{
  "norm": "layernorm",
  "positions": "rope",
  "final_lr_fraction": 0.0,
  "batch_tokens": 65536
}
Each number is 50 + 15 x the weight over its row's rms, rounded and kept within 0 to 99. Layers, rows and columns count from 0. The size before them is the row's rms in percent of the matrix's.

# layer 13 attention query, 320x320, rms 0.0389, rows 28-63,92-127,156-191,220-255,284-318, columns 160-191
090:34 50 46 45 30 40 69 44 60 81 59 41 60 29 60 99 56 34 56 16 64 78 49 67 53 76 59 70 71 48 55 42
090:53 67 52 86 62 40 63 35 34 60 56 55 42 47 28 32 58 56 54 50 46 16 45 33 55 33 60 50 34 53 63 79
108:25 59 57 55 38 62 46 53 22 25 34 75 58 55 91 56 62 77 40 59 64 71 66 58 48 52 59 46 44 52 62 87
093:31 57 36 66 24 50 67 36 54 59 75 54 60 47 35 57 32 33 32 20 59 58 36 53 45 66 48 53 75 45 82 65
061:55 66 49 59 64 64 66 67 46 51 69 62 59 44 44 64 41 66 37 16 23 42 50 45 52 49 42 64 51 61 54 40
071:53 46 61 61 65 46 61 52 51 62 48 78 41 38 46 64 40 59 32 22 10 63 55 28 59 61 46 46 42 54 33 23
071:61 60 58 63 41 62 38 62 46 67 44 33 52 52 51 28 49 48 55 51 47 51 22 51 26 41 53 54 41 28 67 50
079:33 41 41 47 43 41 47 35 54 36 50 46 47 69 53 70 64 35 46 57 83 52 63 51 55 56 49 56 40 37 53 49
087:46 50 79 69 60 65 38 80 56 66 31 60 54 40 47 00 44 58 49 25 15 71 19 43 59 37 47 45 63 47 28 60
087:80 43 56 48 61 49 64 61 69 62 48 51 57 48 31 24 41 61 53 39 56 64 54 38 59 50 26 45 52 58 36 42
098:52 53 45 47 39 46 55 34 41 40 52 40 39 60 72 81 46 60 59 85 51 46 54 57 32 44 71 54 39 59 71 56
085:50 45 28 47 44 52 51 19 44 44 51 62 59 63 47 73 70 45 31 60 50 32 90 64 50 32 50 71 54 25 66 53
094:49 59 40 45 46 36 70 41 52 32 54 47 41 51 60 72 60 23 40 53 63 39 72 70 32 57 43 70 47 42 57 52
084:79 43 67 68 61 33 70 68 67 32 42 36 76 80 03 32 56 49 53 63 50 36 37 59 47 50 60 31 78 31 52 61
078:44 75 70 59 66 60 27 69 40 57 45 68 26 25 45 21 52 32 63 47 36 69 18 24 35 38 34 52 32 72 24 44
084:64 59 54 55 51 66 35 72 40 74 49 42 48 70 54 17 34 40 78 38 50 70 25 46 48 32 66 37 44 67 34 30
092:37 35 58 74 20 50 60 33 46 42 52 65 50 59 74 61 57 65 26 54 74 22 49 46 79 37 38 57 47 79 40 57
104:47 54 44 52 31 76 48 51 39 75 57 44 49 47 68 54 53 57 37 39 43 47 69 57 53 36 57 54 51 66 67 52
098:63 29 45 67 41 30 55 27 48 22 32 41 65 46 31 51 71 56 26 54 52 42 60 67 60 39 43 56 62 28 54 38
112:42 54 21 66 50 48 52 51 60 49 47 46 38 63 50 61 22 71 70 47 51 49 53 64 57 69 27 48 67 37 55 49
117:72 33 51 48 58 55 63 51 70 51 54 65 66 20 55 27 58 47 60 42 62 49 46 44 39 38 32 72 55 48 52 55
098:49 74 37 47 56 55 52 52 93 61 50 37 58 65 60 34 87 39 68 22 44 37 54 42 64 65 21 40 49 63 55 69
125:36 55 56 52 41 69 39 63 47 75 70 41 34 31 45 32 56 52 53 36 58 52 34 57 43 67 43 52 57 54 67 42
110:81 59 50 50 45 41 63 64 54 77 66 50 41 54 26 26 53 46 68 59 44 50 13 21 55 55 66 40 41 58 59 65
115:41 75 39 49 55 31 40 77 77 52 47 59 38 47 81 54 61 69 38 72 37 57 34 35 44 46 34 41 40 25 43 29
102:56 42 54 66 30 56 47 52 45 59 44 31 41 66 43 73 61 53 75 27 37 44 60 64 74 69 55 62 34 40 69 77
090:79 27 24 51 54 63 30 24 55 39 51 46 46 42 35 40 47 28 66 53 78 34 75 49 39 68 29 47 68 62 35 64
095:61 24 36 36 44 22 39 44 60 23 50 30 49 59 29 38 13 48 27 41 68 49 69 68 59 94 63 39 57 22 65 37
109:54 40 43 65 51 37 38 42 45 39 59 51 60 28 66 41 71 60 57 54 73 62 53 58 35 40 70 49 42 65 20 50
093:68 37 35 36 60 73 57 62 28 59 51 32 57 57 45 50 44 61 65 49 62 29 50 46 50 33 55 50 42 63 31 55
108:80 37 72 40 55 53 44 61 27 43 54 39 49 24 71 18 47 38 41 24 53 36 55 43 35 35 66 42 69 76 27 69
102:44 41 59 36 32 38 45 68 66 55 63 46 66 62 39 60 35 30 43 16 50 37 28 28 48 61 54 62 58 51 50 44
091:51 72 39 48 41 38 49 42 38 35 69 44 41 41 71 79 54 37 55 52 46 74 76 79 79 37 46 59 67 49 75 42
104:60 41 27 64 61 33 53 58 51 58 49 38 55 45 37 28 64 51 59 66 43 35 38 31 74 61 37 70 61 44 23 50
085:77 55 65 57 22 62 61 22 50 44 59 43 66 47 63 30 57 66 41 56 60 42 57 66 51 43 23 44 42 58 81 46
090:56 66 50 38 31 37 45 33 76 82 47 49 70 49 69 19 49 56 52 65 68 36 68 46 76 32 59 49 54 64 61 70
176:42 46 46 37 47 17 59 94 53 61 46 60 45 28 64 70 70 48 35 36 50 55 60 82 43 60 53 47 59 62 45 61
164:38 64 71 71 42 41 64 33 39 76 42 41 49 57 29 44 47 38 47 50 50 36 53 40 68 41 58 41 27 61 68 71
167:29 46 53 72 10 47 45 62 32 60 52 55 47 60 70 70 66 53 48 55 51 59 59 41 55 62 52 37 39 80 94 85
174:47 70 54 95 38 43 77 21 65 43 66 57 63 46 35 57 41 46 41 39 42 28 19 37 52 60 68 52 73 23 65 55
035:38 40 67 56 66 63 34 64 40 58 31 61 46 43 27 38 55 46 64 56 52 62 79 35 55 39 55 22 30 52 36 76
043:49 48 62 64 57 72 57 60 03 57 54 39 41 39 47 61 52 61 43 44 59 66 46 58 56 59 51 54 50 46 28 53
042:63 47 54 45 29 40 32 36 52 64 63 44 57 44 55 44 59 71 62 18 61 24 54 44 85 41 52 48 45 49 50 51
046:35 47 49 53 50 26 47 60 77 30 84 46 51 45 45 45 54 51 35 55 50 34 50 56 27 76 48 66 43 32 91 39
050:53 29 54 54 60 63 55 57 35 40 18 39 28 56 39 68 49 49 54 47 31 56 44 43 59 45 58 29 33 40 40 47
058:35 48 59 53 46 57 67 58 22 57 51 51 47 52 40 54 43 79 53 45 32 66 41 61 51 50 52 57 43 62 25 47
060:61 44 48 42 39 43 51 42 68 33 44 69 61 56 68 33 68 22 50 56 41 40 56 43 75 37 70 53 91 59 47 41
055:28 45 48 46 46 38 37 59 67 24 84 43 71 55 30 42 57 34 37 60 52 27 52 39 48 40 69 28 45 32 55 63
063:50 43 54 48 50 63 36 48 65 34 66 54 35 37 41 47 56 41 26 35 46 21 37 53 27 57 44 61 69 47 66 35
061:47 39 34 46 42 52 49 58 62 40 63 50 56 64 61 53 69 37 34 47 38 28 80 46 46 18 68 49 52 39 84 62
076:54 36 51 43 37 28 61 35 46 46 50 53 68 56 48 87 42 62 65 79 33 63 56 40 51 64 41 44 47 40 26 31
061:86 69 54 54 43 22 47 45 58 72 45 45 59 41 78 28 44 38 53 69 51 73 60 54 57 19 36 50 52 76 60 41
067:38 69 57 51 47 44 56 57 46 34 52 61 14 64 37 41 42 48 59 33 37 33 42 49 64 51 41 75 53 53 48 34
080:43 70 47 47 37 67 24 42 70 44 51 42 34 15 36 53 54 49 43 47 30 43 22 62 55 87 17 73 67 52 54 34
070:55 11 37 45 55 40 65 74 36 32 43 52 64 58 48 83 73 63 47 50 52 49 69 62 52 40 67 55 47 35 35 61
083:34 40 57 74 54 44 31 67 57 43 45 50 42 59 35 34 50 57 71 39 23 49 48 38 65 74 49 60 59 49 61 57
080:90 48 47 58 55 50 56 60 59 23 44 42 68 37 44 46 49 88 58 50 54 57 63 64 77 49 24 71 57 42 56 55
090:60 61 24 54 53 68 73 37 66 28 48 50 70 52 67 55 55 24 55 54 72 52 64 39 68 50 55 49 57 42 43 58
126:47 55 52 66 35 74 24 57 34 39 61 46 37 31 39 32 62 44 45 29 31 55 39 68 47 72 48 44 57 32 60 59
139:82 46 50 35 47 40 50 69 47 61 30 50 59 71 22 21 47 47 61 48 51 43 42 58 61 63 78 55 44 52 54 52
140:64 80 37 46 66 19 51 56 90 57 48 51 44 47 75 66 51 55 33 45 48 34 55 34 72 50 42 44 37 57 56 53
139:54 43 49 68 46 73 36 58 62 54 44 48 39 45 41 55 61 52 71 45 41 49 61 61 56 25 55 67 41 53 51 57
149:78 39 44 47 62 22 35 14 42 48 41 47 55 73 53 43 44 32 30 72 45 37 69 36 64 44 54 52 63 54 34 58
164:56 24 52 30 34 12 60 39 64 52 63 37 54 39 25 54 23 35 29 48 65 59 70 64 40 83 50 25 43 35 67 50
159:44 29 26 45 44 35 63 57 36 35 67 54 60 56 53 63 43 57 64 58 65 51 49 50 26 54 64 38 34 36 31 53
174:80 39 33 30 70 70 61 76 38 66 44 26 55 55 41 62 58 63 71 68 56 24 32 48 53 50 61 43 45 62 35 70
145:60 53 97 47 55 43 15 41 27 14 56 45 62 49 65 42 57 27 19 16 17 48 46 70 63 47 43 45 60 64 26 43
165:39 50 66 40 32 55 32 43 78 61 60 40 72 60 57 10 49 37 69 16 26 52 38 19 60 52 62 58 34 78 23 52
156:54 70 34 42 39 56 65 36 43 75 66 35 46 42 46 66 35 34 63 57 51 57 51 43 55 40 34 26 74 49 56 52
168:52 50 12 57 44 43 35 61 46 35 68 55 39 44 58 30 57 56 62 71 45 49 47 51 53 75 37 73 42 36 74 41
160:60 52 57 71 56 66 47 34 62 36 41 38 76 15 57 57 48 53 35 59 53 30 69 56 59 52 45 45 54 40 75 57
178:51 73 41 57 22 37 57 43 88 75 53 32 69 60 63 38 46 49 50 41 56 39 48 40 58 36 56 78 52 62 54 64
131:31 35 49 39 43 23 50 99 58 60 57 56 51 24 47 85 53 58 46 40 45 56 59 77 45 61 40 42 59 52 51 66
140:45 61 70 73 51 37 43 30 44 59 40 51 46 52 28 34 67 42 43 39 39 35 57 36 67 43 74 38 32 69 60 68
129:30 36 36 73 28 48 50 71 28 57 53 52 53 55 52 57 63 54 54 55 67 44 51 19 48 78 52 35 29 59 81 93
135:43 61 39 89 40 42 79 33 54 48 70 57 78 46 41 41 38 34 38 33 42 29 25 41 52 53 76 61 53 26 56 69
031:66 26 37 47 48 33 49 60 62 39 47 71 52 38 68 39 38 32 40 36 37 61 57 42 54 57 27 68 46 54 70 26
038:66 43 46 44 61 35 60 50 86 69 53 59 37 55 45 24 60 85 61 73 69 68 43 48 30 62 29 65 51 55 61 26
043:39 55 48 57 57 53 65 64 50 26 60 71 46 56 61 76 46 22 31 42 55 44 68 30 54 52 67 45 52 36 52 38
049:50 43 60 48 45 44 43 54 39 40 65 38 53 49 49 50 49 44 54 51 65 20 46 43 84 37 99 39 55 55 55 83
056:68 47 59 44 32 65 39 64 58 58 36 78 40 52 64 48 63 79 42 62 51 55 36 50 20 34 48 51 42 40 35 20
069:71 41 37 51 60 35 58 55 53 60 45 86 43 53 72 43 47 86 53 55 38 59 25 50 22 54 23 75 69 61 44 32
059:60 43 24 67 53 65 28 61 25 58 58 29 58 47 45 49 47 27 41 54 42 37 57 38 39 54 53 15 37 57 47 53
070:23 60 43 45 30 84 44 35 41 44 51 44 48 46 32 42 70 27 25 26 41 28 58 55 59 64 67 34 46 42 50 64
067:32 62 56 50 62 87 60 41 42 60 46 52 53 38 37 46 28 29 33 27 43 30 35 47 49 58 65 38 39 68 50 45
064:49 38 53 44 53 29 50 63 41 44 62 38 52 70 48 59 68 32 70 47 65 19 57 37 53 61 38 47 53 45 57 82
070:71 51 52 63 53 43 30 77 53 56 56 49 60 41 63 55 37 60 71 40 56 67 71 39 52 29 55 53 31 37 41 47
068:57 45 69 51 69 41 44 78 63 64 57 32 56 56 46 45 41 65 64 62 59 71 46 52 36 39 34 67 58 55 67 63
083:30 46 46 43 57 63 42 38 40 52 41 59 32 40 31 48 51 50 28 64 50 42 42 62 57 68 57 72 75 63 49 45
078:74 67 60 52 59 93 43 51 50 49 52 59 41 36 42 67 68 48 46 19 41 25 42 49 43 58 67 47 34 44 46 45
066:26 57 59 53 39 70 39 46 37 28 35 52 44 56 34 45 75 57 41 42 32 44 52 34 67 34 24 41 79 34 37 44
084:38 54 30 76 63 36 42 34 41 37 50 40 60 63 75 70 33 52 57 41 44 54 64 71 46 29 70 47 61 36 66 42
090:77 38 46 40 63 30 49 56 43 39 51 53 52 42 63 35 54 59 56 74 61 49 56 50 34 35 33 58 54 41 53 42
083:59 53 40 45 54 58 59 46 68 46 50 56 35 36 53 26 70 68 43 60 75 55 69 50 81 74 32 80 54 41 52 81
099:63 67 51 74 29 61 36 56 44 52 79 56 56 39 47 23 48 46 62 24 32 62 30 54 44 65 48 33 56 40 58 53
118:75 53 49 42 50 37 52 57 63 65 57 61 43 61 31 23 30 53 51 53 52 51 44 43 52 40 62 51 38 54 46 60
118:59 67 41 34 51 25 39 79 97 56 50 42 19 43 62 77 51 55 43 54 51 42 54 30 50 59 35 58 44 42 44 52
123:63 42 41 56 59 67 32 55 43 60 50 37 41 69 52 86 69 44 74 48 46 42 52 60 69 47 61 59 42 53 61 69
114:99 41 36 60 53 26 54 28 33 41 42 45 52 72 67 38 46 48 30 74 42 42 85 33 54 49 57 32 54 47 37 68
123:62 31 63 29 40 24 74 28 71 57 56 37 42 47 33 64 17 30 17 54 61 59 50 51 59 75 54 42 41 39 60 39
131:34 34 26 49 38 37 66 67 41 44 65 61 62 41 42 77 56 58 55 60 66 61 45 47 26 34 60 46 50 36 34 49
131:74 38 30 20 58 61 77 77 26 60 41 37 56 64 44 62 49 44 59 49 48 29 38 48 54 23 78 34 56 69 39 70
125:53 59 99 42 51 53 21 33 17 10 64 41 43 55 69 50 62 24 18 11 29 42 50 54 51 46 45 42 64 59 33 55
123:50 48 53 40 54 54 26 59 81 67 61 62 62 57 47 31 31 38 69 34 28 57 19 18 62 36 72 64 32 83 27 49
138:54 57 33 39 31 51 68 39 48 65 65 26 53 47 31 60 38 40 56 45 59 54 61 52 61 53 34 49 64 59 54 48
135:46 32 25 69 40 46 19 68 49 28 45 60 45 47 50 31 45 60 64 54 31 50 44 39 69 79 32 66 51 49 71 44
118:56 47 54 64 44 58 47 28 66 44 50 34 61 29 46 66 70 75 22 55 63 40 55 76 54 58 48 44 59 36 70 58
139:61 64 42 41 19 31 64 41 88 71 43 25 56 43 70 44 49 53 42 48 76 38 54 44 60 49 54 78 39 69 41 64
062:51 55 52 51 32 77 68 51 44 62 61 42 85 69 59 58 59 30 32 30 70 71 43 58 47 64 67 62 43 57 50 28
065:60 62 41 45 66 33 49 53 57 60 53 58 35 53 38 27 72 39 33 66 58 41 68 24 29 70 50 62 76 76 52 81
074:77 49 51 81 46 44 40 36 30 35 60 59 67 33 70 36 71 83 49 54 51 57 62 67 42 30 71 62 56 41 78 54
060:22 67 54 72 39 44 68 48 24 37 52 66 46 19 35 50 47 63 33 26 48 76 50 29 65 63 55 41 52 57 69 66
169:19 48 70 55 47 43 32 46 48 45 51 58 35 67 27 48 49 35 41 18 49 60 48 42 47 63 69 55 50 61 27 39
117:17 51 63 54 61 63 50 65 49 30 63 68 35 42 20 46 37 39 56 33 46 49 67 44 59 66 70 60 45 69 44 30
111:56 51 47 58 36 34 68 61 49 73 32 29 62 11 58 61 55 67 68 59 26 50 16 56 24 13 28 72 54 48 51 52
095:74 54 48 33 46 56 46 59 39 47 50 50 42 75 46 50 66 62 60 69 46 39 44 59 61 49 33 43 71 49 62 78
100:19 48 58 64 17 47 39 28 49 58 49 26 69 81 57 30 59 27 39 07 57 44 57 43 62 55 70 37 70 45 53 19
109:44 43 56 55 47 72 43 51 64 36 34 46 49 73 14 18 57 52 31 27 65 36 88 48 72 77 60 29 45 59 17 32
110:59 33 87 37 83 57 33 57 50 39 41 24 48 39 55 60 77 62 76 42 46 13 40 33 63 45 71 46 21 55 61 84
100:67 49 58 59 57 30 68 46 35 50 56 70 58 55 52 59 56 65 37 99 53 42 57 65 65 23 48 54 65 48 76 72
098:73 14 30 38 49 37 62 66 74 36 47 57 15 22 66 79 37 71 53 99 40 58 49 43 42 21 38 56 42 40 65 64
101:62 37 44 43 44 51 08 70 62 23 34 62 55 48 66 44 36 61 69 46 59 29 42 47 28 35 37 34 46 43 42 63
103:34 63 62 57 30 41 57 19 41 51 49 22 40 36 49 37 63 45 48 62 66 30 52 44 44 59 76 53 45 56 64 50
108:43 38 33 71 45 45 48 65 88 66 70 53 38 47 38 38 40 50 58 27 32 78 46 58 30 73 68 62 24 59 39 33
096:30 19 72 68 61 53 77 57 74 38 43 83 51 34 84 60 29 49 59 65 44 55 52 73 37 34 34 61 56 37 50 66
096:56 44 52 49 33 43 69 41 49 70 67 63 47 44 52 53 61 82 44 96 39 41 43 36 49 19 20 40 54 55 71 51
090:51 41 44 52 48 34 62 50 57 40 56 55 82 47 82 57 41 41 42 69 40 34 67 55 53 30 39 50 62 21 68 66
084:71 47 30 41 72 62 59 51 66 19 45 18 27 45 24 36 48 59 47 47 69 31 47 15 41 50 23 47 62 41 55 55
091:64 27 56 44 28 51 39 52 43 38 43 33 51 73 49 44 75 58 36 47 73 38 56 57 43 46 41 26 61 57 86 48
096:57 67 43 38 56 45 45 45 46 49 49 42 62 61 63 36 39 43 51 29 56 48 44 54 27 65 69 61 38 34 37 40
124:53 60 38 70 26 24 50 36 23 70 74 37 43 43 62 71 78 56 67 76 59 35 34 56 39 27 43 35 45 45 64 62
079:28 65 49 59 48 34 85 38 56 54 67 41 36 41 19 74 49 49 73 53 44 36 31 34 49 50 63 44 64 63 66 30
079:61 56 34 68 57 34 52 72 45 62 66 41 35 40 66 48 60 81 58 91 39 48 55 30 31 44 53 30 60 37 68 58
075:50 64 58 65 49 37 73 42 62 77 63 18 50 43 33 80 69 66 61 52 42 21 73 58 78 65 75 60 46 26 64 56
061:67 50 23 57 35 55 40 53 30 14 31 54 69 46 43 48 68 22 38 45 67 41 64 46 65 57 46 41 56 47 57 36
066:65 29 50 23 61 57 53 67 57 27 45 22 48 32 59 48 53 37 61 62 34 30 44 52 54 84 60 48 20 61 53 37
063:38 52 51 53 46 27 44 73 37 48 63 35 75 56 68 46 72 57 56 57 59 65 27 34 46 51 65 64 56 51 44 59
066:27 24 52 43 55 53 72 42 51 42 41 44 36 63 29 67 44 61 40 52 80 25 70 55 65 33 39 40 41 69 39 31
069:39 45 48 39 42 67 19 55 67 41 49 66 34 63 44 48 39 35 28 35 49 65 43 79 42 63 31 60 54 76 25 34
066:33 40 71 72 43 53 72 43 59 51 48 46 53 56 48 73 34 50 58 33 47 44 48 56 71 64 60 66 37 57 55 53
071:52 82 60 57 45 60 30 51 49 74 65 61 83 31 71 62 82 58 29 43 43 45 46 57 55 58 60 60 52 39 57 59
073:44 41 45 48 62 31 43 46 38 17 60 30 40 75 57 30 70 33 60 57 64 32 77 38 74 59 45 47 44 60 46 70
065:63 73 57 78 24 58 29 58 53 61 51 45 79 31 55 46 60 51 40 32 29 31 61 44 22 61 43 62 50 63 64 42
053:60 35 53 33 59 50 61 31 86 29 46 70 64 65 56 46 84 59 56 75 45 48 34 59 30 36 45 53 43 61 55 53
057:32 58 72 47 26 55 83 49 40 72 45 41 59 77 71 51 60 38 89 20 55 61 52 55 23 81 47 45 30 66 39 33
060:38 53 57 47 60 57 65 22 29 20 67 46 31 43 30 60 59 58 45 64 72 20 69 37 49 44 59 40 53 53 41 42
074:66 40 63 39 40 44 33 55 37 33 50 30 64 41 80 49 74 60 32 49 56 60 57 57 46 31 32 58 55 23 43 60
065:28 50 48 40 17 43 48 48 57 44 47 49 68 60 33 41 46 52 36 37 57 58 70 58 30 68 19 13 57 40 47 32
142:42 72 41 63 51 71 62 61 56 73 67 38 51 66 52 58 36 60 48 38 47 72 39 45 36 49 53 78 69 54 22 50
148:35 60 45 45 57 59 51 49 52 72 59 44 48 65 47 48 37 64 40 32 40 72 43 37 38 47 60 71 60 54 13 38
111:76 55 37 35 42 35 60 64 67 51 28 43 53 25 68 70 62 54 73 72 49 57 25 40 35 14 39 83 42 42 52 69
124:43 53 78 68 55 50 40 39 24 35 46 52 51 66 36 61 58 32 53 23 75 35 63 62 78 80 60 22 26 66 88 51
112:56 84 51 48 53 46 60 23 66 76 46 44 45 57 51 52 53 47 42 50 31 67 35 41 57 18 39 77 60 62 36 51
112:65 42 49 41 54 67 48 55 56 34 59 55 32 39 47 35 31 64 39 40 37 63 76 50 70 80 59 33 31 58 32 34
119:67 39 52 39 59 47 54 49 41 36 37 54 53 64 52 49 59 52 55 53 65 43 55 47 67 43 52 46 49 34 55 71
121:58 60 65 62 47 49 58 36 28 25 54 63 49 50 40 72 47 38 51 72 68 38 59 67 63 61 57 64 29 45 58 55
107:47 24 47 36 47 41 38 56 49 51 33 57 30 59 50 36 71 46 40 77 77 42 57 54 35 19 71 60 38 51 78 57
113:53 40 31 36 63 48 41 39 60 26 36 69 28 45 40 37 40 39 48 62 55 48 71 38 46 24 73 40 78 53 54 56
115:49 61 60 43 44 35 40 36 24 59 63 45 36 38 45 62 54 67 66 49 59 65 34 45 28 55 64 63 41 91 51 42
117:33 46 51 67 50 48 47 79 67 51 56 73 48 44 49 42 24 47 54 23 45 60 23 44 48 65 75 45 37 60 30 17
113:29 27 58 53 31 42 86 44 56 61 52 49 50 75 50 60 61 56 60 68 67 43 58 52 49 24 40 75 47 59 46 42
103:49 56 69 58 27 47 63 45 34 77 54 50 49 55 44 43 64 73 47 47 49 48 36 60 46 34 52 40 39 65 91 41
133:46 26 45 44 61 47 68 50 64 23 56 57 52 22 44 65 50 43 32 88 47 21 58 49 51 18 27 59 70 13 72 37
104:53 49 34 41 76 71 41 61 42 47 38 27 34 50 33 38 33 53 54 44 58 20 63 38 46 55 37 10 65 38 32 35
088:62 35 63 76 16 41 48 54 61 52 58 57 32 53 54 40 60 51 30 32 75 59 49 73 31 58 50 35 63 52 77 52
074:56 49 29 49 57 61 57 36 64 47 40 69 50 40 68 30 31 34 40 32 61 75 44 41 56 47 68 55 52 49 28 54
137:68 63 45 62 31 50 55 37 40 67 63 33 36 32 50 72 46 62 67 68 47 17 32 42 31 33 46 40 55 61 75 53
098:32 73 86 60 58 32 81 63 49 66 51 41 28 58 38 59 60 29 70 23 36 45 34 33 57 47 59 68 37 62 67 44
074:39 70 83 68 43 48 47 51 54 56 73 54 45 27 54 52 71 56 56 90 58 39 26 51 55 17 50 53 55 54 57 36
079:47 60 83 72 60 43 54 55 41 51 55 23 44 41 48 75 78 54 76 54 58 40 48 56 61 62 37 42 26 36 52 55
064:59 44 15 37 54 55 44 55 26 30 60 33 43 52 45 48 71 23 54 43 67 50 54 33 31 64 50 57 70 45 59 60
067:74 08 32 57 58 40 63 64 77 54 59 30 44 47 49 59 51 44 40 73 44 45 44 35 40 38 34 45 49 38 28 62
064:87 61 36 59 33 46 47 65 63 52 68 55 46 43 83 45 39 47 44 66 56 82 53 56 28 20 27 60 40 56 20 62
065:34 42 53 36 56 44 63 36 62 52 44 49 47 42 43 76 40 65 34 45 58 40 43 64 55 13 46 42 70 59 32 39
071:66 56 54 47 36 83 31 58 38 34 31 74 47 34 57 62 12 42 22 56 51 67 51 36 44 41 55 30 76 57 33 75
066:47 39 87 60 46 47 80 59 70 69 50 32 66 73 28 66 33 40 64 41 67 56 43 64 69 55 39 74 49 68 43 47
065:56 49 55 45 49 48 42 48 40 47 59 53 55 36 61 52 66 72 60 50 66 31 38 71 53 56 49 67 41 55 70 26
071:56 36 23 74 84 47 71 63 44 28 69 44 33 55 37 64 56 48 42 58 53 39 53 34 88 45 57 33 30 59 43 53
063:67 69 51 47 32 67 53 51 52 57 56 51 49 27 55 43 36 52 62 54 55 39 51 73 12 59 37 51 47 52 64 31
# layer 13 attention key, 64x320, rms 0.0348, rows 28-62, columns 160-191
138:54 39 40 38 27 29 55 47 60 82 55 38 32 02 39 66 53 29 45 29 50 59 55 61 59 35 43 45 66 52 34 47
133:52 15 64 38 53 39 54 61 42 94 48 46 43 85 23 43 43 10 48 38 27 45 37 58 71 67 39 70 54 49 61 33
140:38 68 58 75 50 53 32 51 38 63 49 57 59 59 60 63 74 65 34 23 55 78 45 45 65 20 46 43 35 57 61 63
130:68 38 65 24 46 56 46 66 59 21 52 57 81 54 58 41 72 73 41 39 33 64 23 60 39 60 52 20 61 50 44 45
051:57 45 55 44 50 32 36 66 55 72 00 46 54 78 37 24 77 48 40 38 44 44 36 61 60 63 25 48 67 44 68 53
047:50 42 43 55 48 62 69 39 51 34 22 37 82 50 50 26 54 58 58 59 69 38 59 70 48 56 24 08 47 44 60 34
050:45 51 67 42 54 47 54 62 31 31 40 39 58 37 68 55 58 34 30 48 25 36 40 58 63 34 71 47 74 23 32 63
044:61 58 58 63 53 67 49 53 56 42 83 60 57 40 67 72 12 50 58 58 65 36 44 54 64 63 65 48 59 77 48 49
055:34 48 57 48 72 53 57 59 47 57 30 49 70 33 44 44 65 31 51 34 13 57 37 51 61 48 33 65 57 46 40 51
055:37 65 54 56 75 57 48 35 39 48 39 63 68 87 49 55 29 39 49 52 77 70 54 44 71 51 66 68 29 53 50 55
078:45 36 43 38 45 21 57 55 70 30 82 35 33 54 61 78 33 53 51 67 65 50 57 22 66 39 67 30 49 43 42 57
054:55 38 24 58 56 46 39 47 40 64 53 01 50 48 81 47 72 60 70 43 32 46 63 42 48 40 70 29 71 60 28 91
059:41 73 50 60 57 53 29 57 31 38 62 42 41 44 57 39 34 68 55 29 91 40 78 59 69 31 46 42 51 42 59 61
072:43 33 66 53 32 48 46 69 45 52 48 62 55 40 65 55 30 47 27 47 43 67 43 59 55 19 45 05 75 65 45 39
070:53 33 74 42 69 77 55 16 50 56 42 46 69 35 36 51 77 57 72 64 50 27 37 37 49 70 31 72 39 49 54 33
070:41 36 28 70 59 63 48 37 28 66 50 45 40 48 37 45 65 54 35 50 47 36 64 59 45 78 51 44 54 39 69 42
072:55 37 74 39 70 63 63 61 35 28 38 67 50 35 70 62 42 33 46 29 44 79 41 70 78 22 54 49 31 46 57 66
066:15 51 34 47 59 64 51 47 44 16 63 19 52 60 18 55 62 56 58 56 58 00 61 45 33 65 49 54 53 55 59 55
080:68 31 53 55 85 31 40 64 51 18 49 70 51 70 67 57 10 57 62 47 41 33 69 53 39 60 58 52 44 43 56 34
086:55 36 46 43 56 42 21 55 50 61 50 60 42 42 36 41 40 29 45 40 65 64 46 47 56 34 18 25 49 47 37 50
106:66 36 60 57 34 92 49 54 38 50 32 57 81 34 32 45 82 17 39 49 57 56 45 72 55 43 21 56 57 72 62 70
116:45 56 46 36 53 28 56 45 50 27 60 58 51 31 59 56 28 43 70 78 66 31 72 59 20 51 42 62 45 63 71 74
076:49 64 44 37 51 35 92 53 50 76 78 47 34 44 49 53 51 49 50 48 58 57 24 29 20 82 41 69 60 58 41 45
093:30 15 44 51 82 46 51 66 68 64 57 40 76 49 27 47 46 39 27 77 27 48 47 67 58 60 56 43 60 36 51 43
105:43 47 45 50 69 48 23 53 70 57 36 43 60 65 67 60 57 35 35 46 51 47 45 40 64 51 62 45 44 43 45 34
122:42 46 33 50 36 57 41 46 53 34 27 40 46 77 45 37 49 63 49 20 47 54 65 38 59 70 67 45 34 39 32 42
136:50 56 51 56 51 56 22 46 52 38 51 63 79 63 51 36 43 53 45 79 40 54 58 58 53 31 42 60 44 55 39 48
133:49 63 42 29 77 22 55 55 40 70 54 71 41 41 32 16 54 45 65 38 52 38 60 68 57 50 61 48 56 18 47 51
129:43 13 61 18 59 28 45 39 55 57 53 50 42 41 53 38 67 33 39 50 60 48 64 64 42 44 59 58 38 39 69 48
142:44 52 62 54 51 42 28 40 44 53 50 39 42 38 50 61 38 78 43 61 47 53 61 69 39 77 25 54 24 66 33 64
132:44 46 52 42 70 81 62 53 70 32 57 15 63 49 52 39 74 28 54 38 53 36 47 53 59 43 32 50 55 57 59 45
132:72 50 63 54 60 48 46 63 22 57 54 34 34 46 57 55 51 42 62 11 34 19 46 50 70 66 54 43 30 49 55 53
131:59 51 55 69 40 57 29 45 56 69 59 37 69 29 63 28 38 44 39 53 22 56 45 79 53 28 63 42 75 41 23 54
140:50 63 32 59 63 62 75 58 67 65 48 55 66 62 52 48 45 66 38 67 48 44 42 29 50 84 41 69 61 32 53 34
131:59 45 47 73 37 75 57 56 66 57 35 50 80 38 54 38 67 50 21 59 59 53 48 60 81 47 67 61 49 55 62 67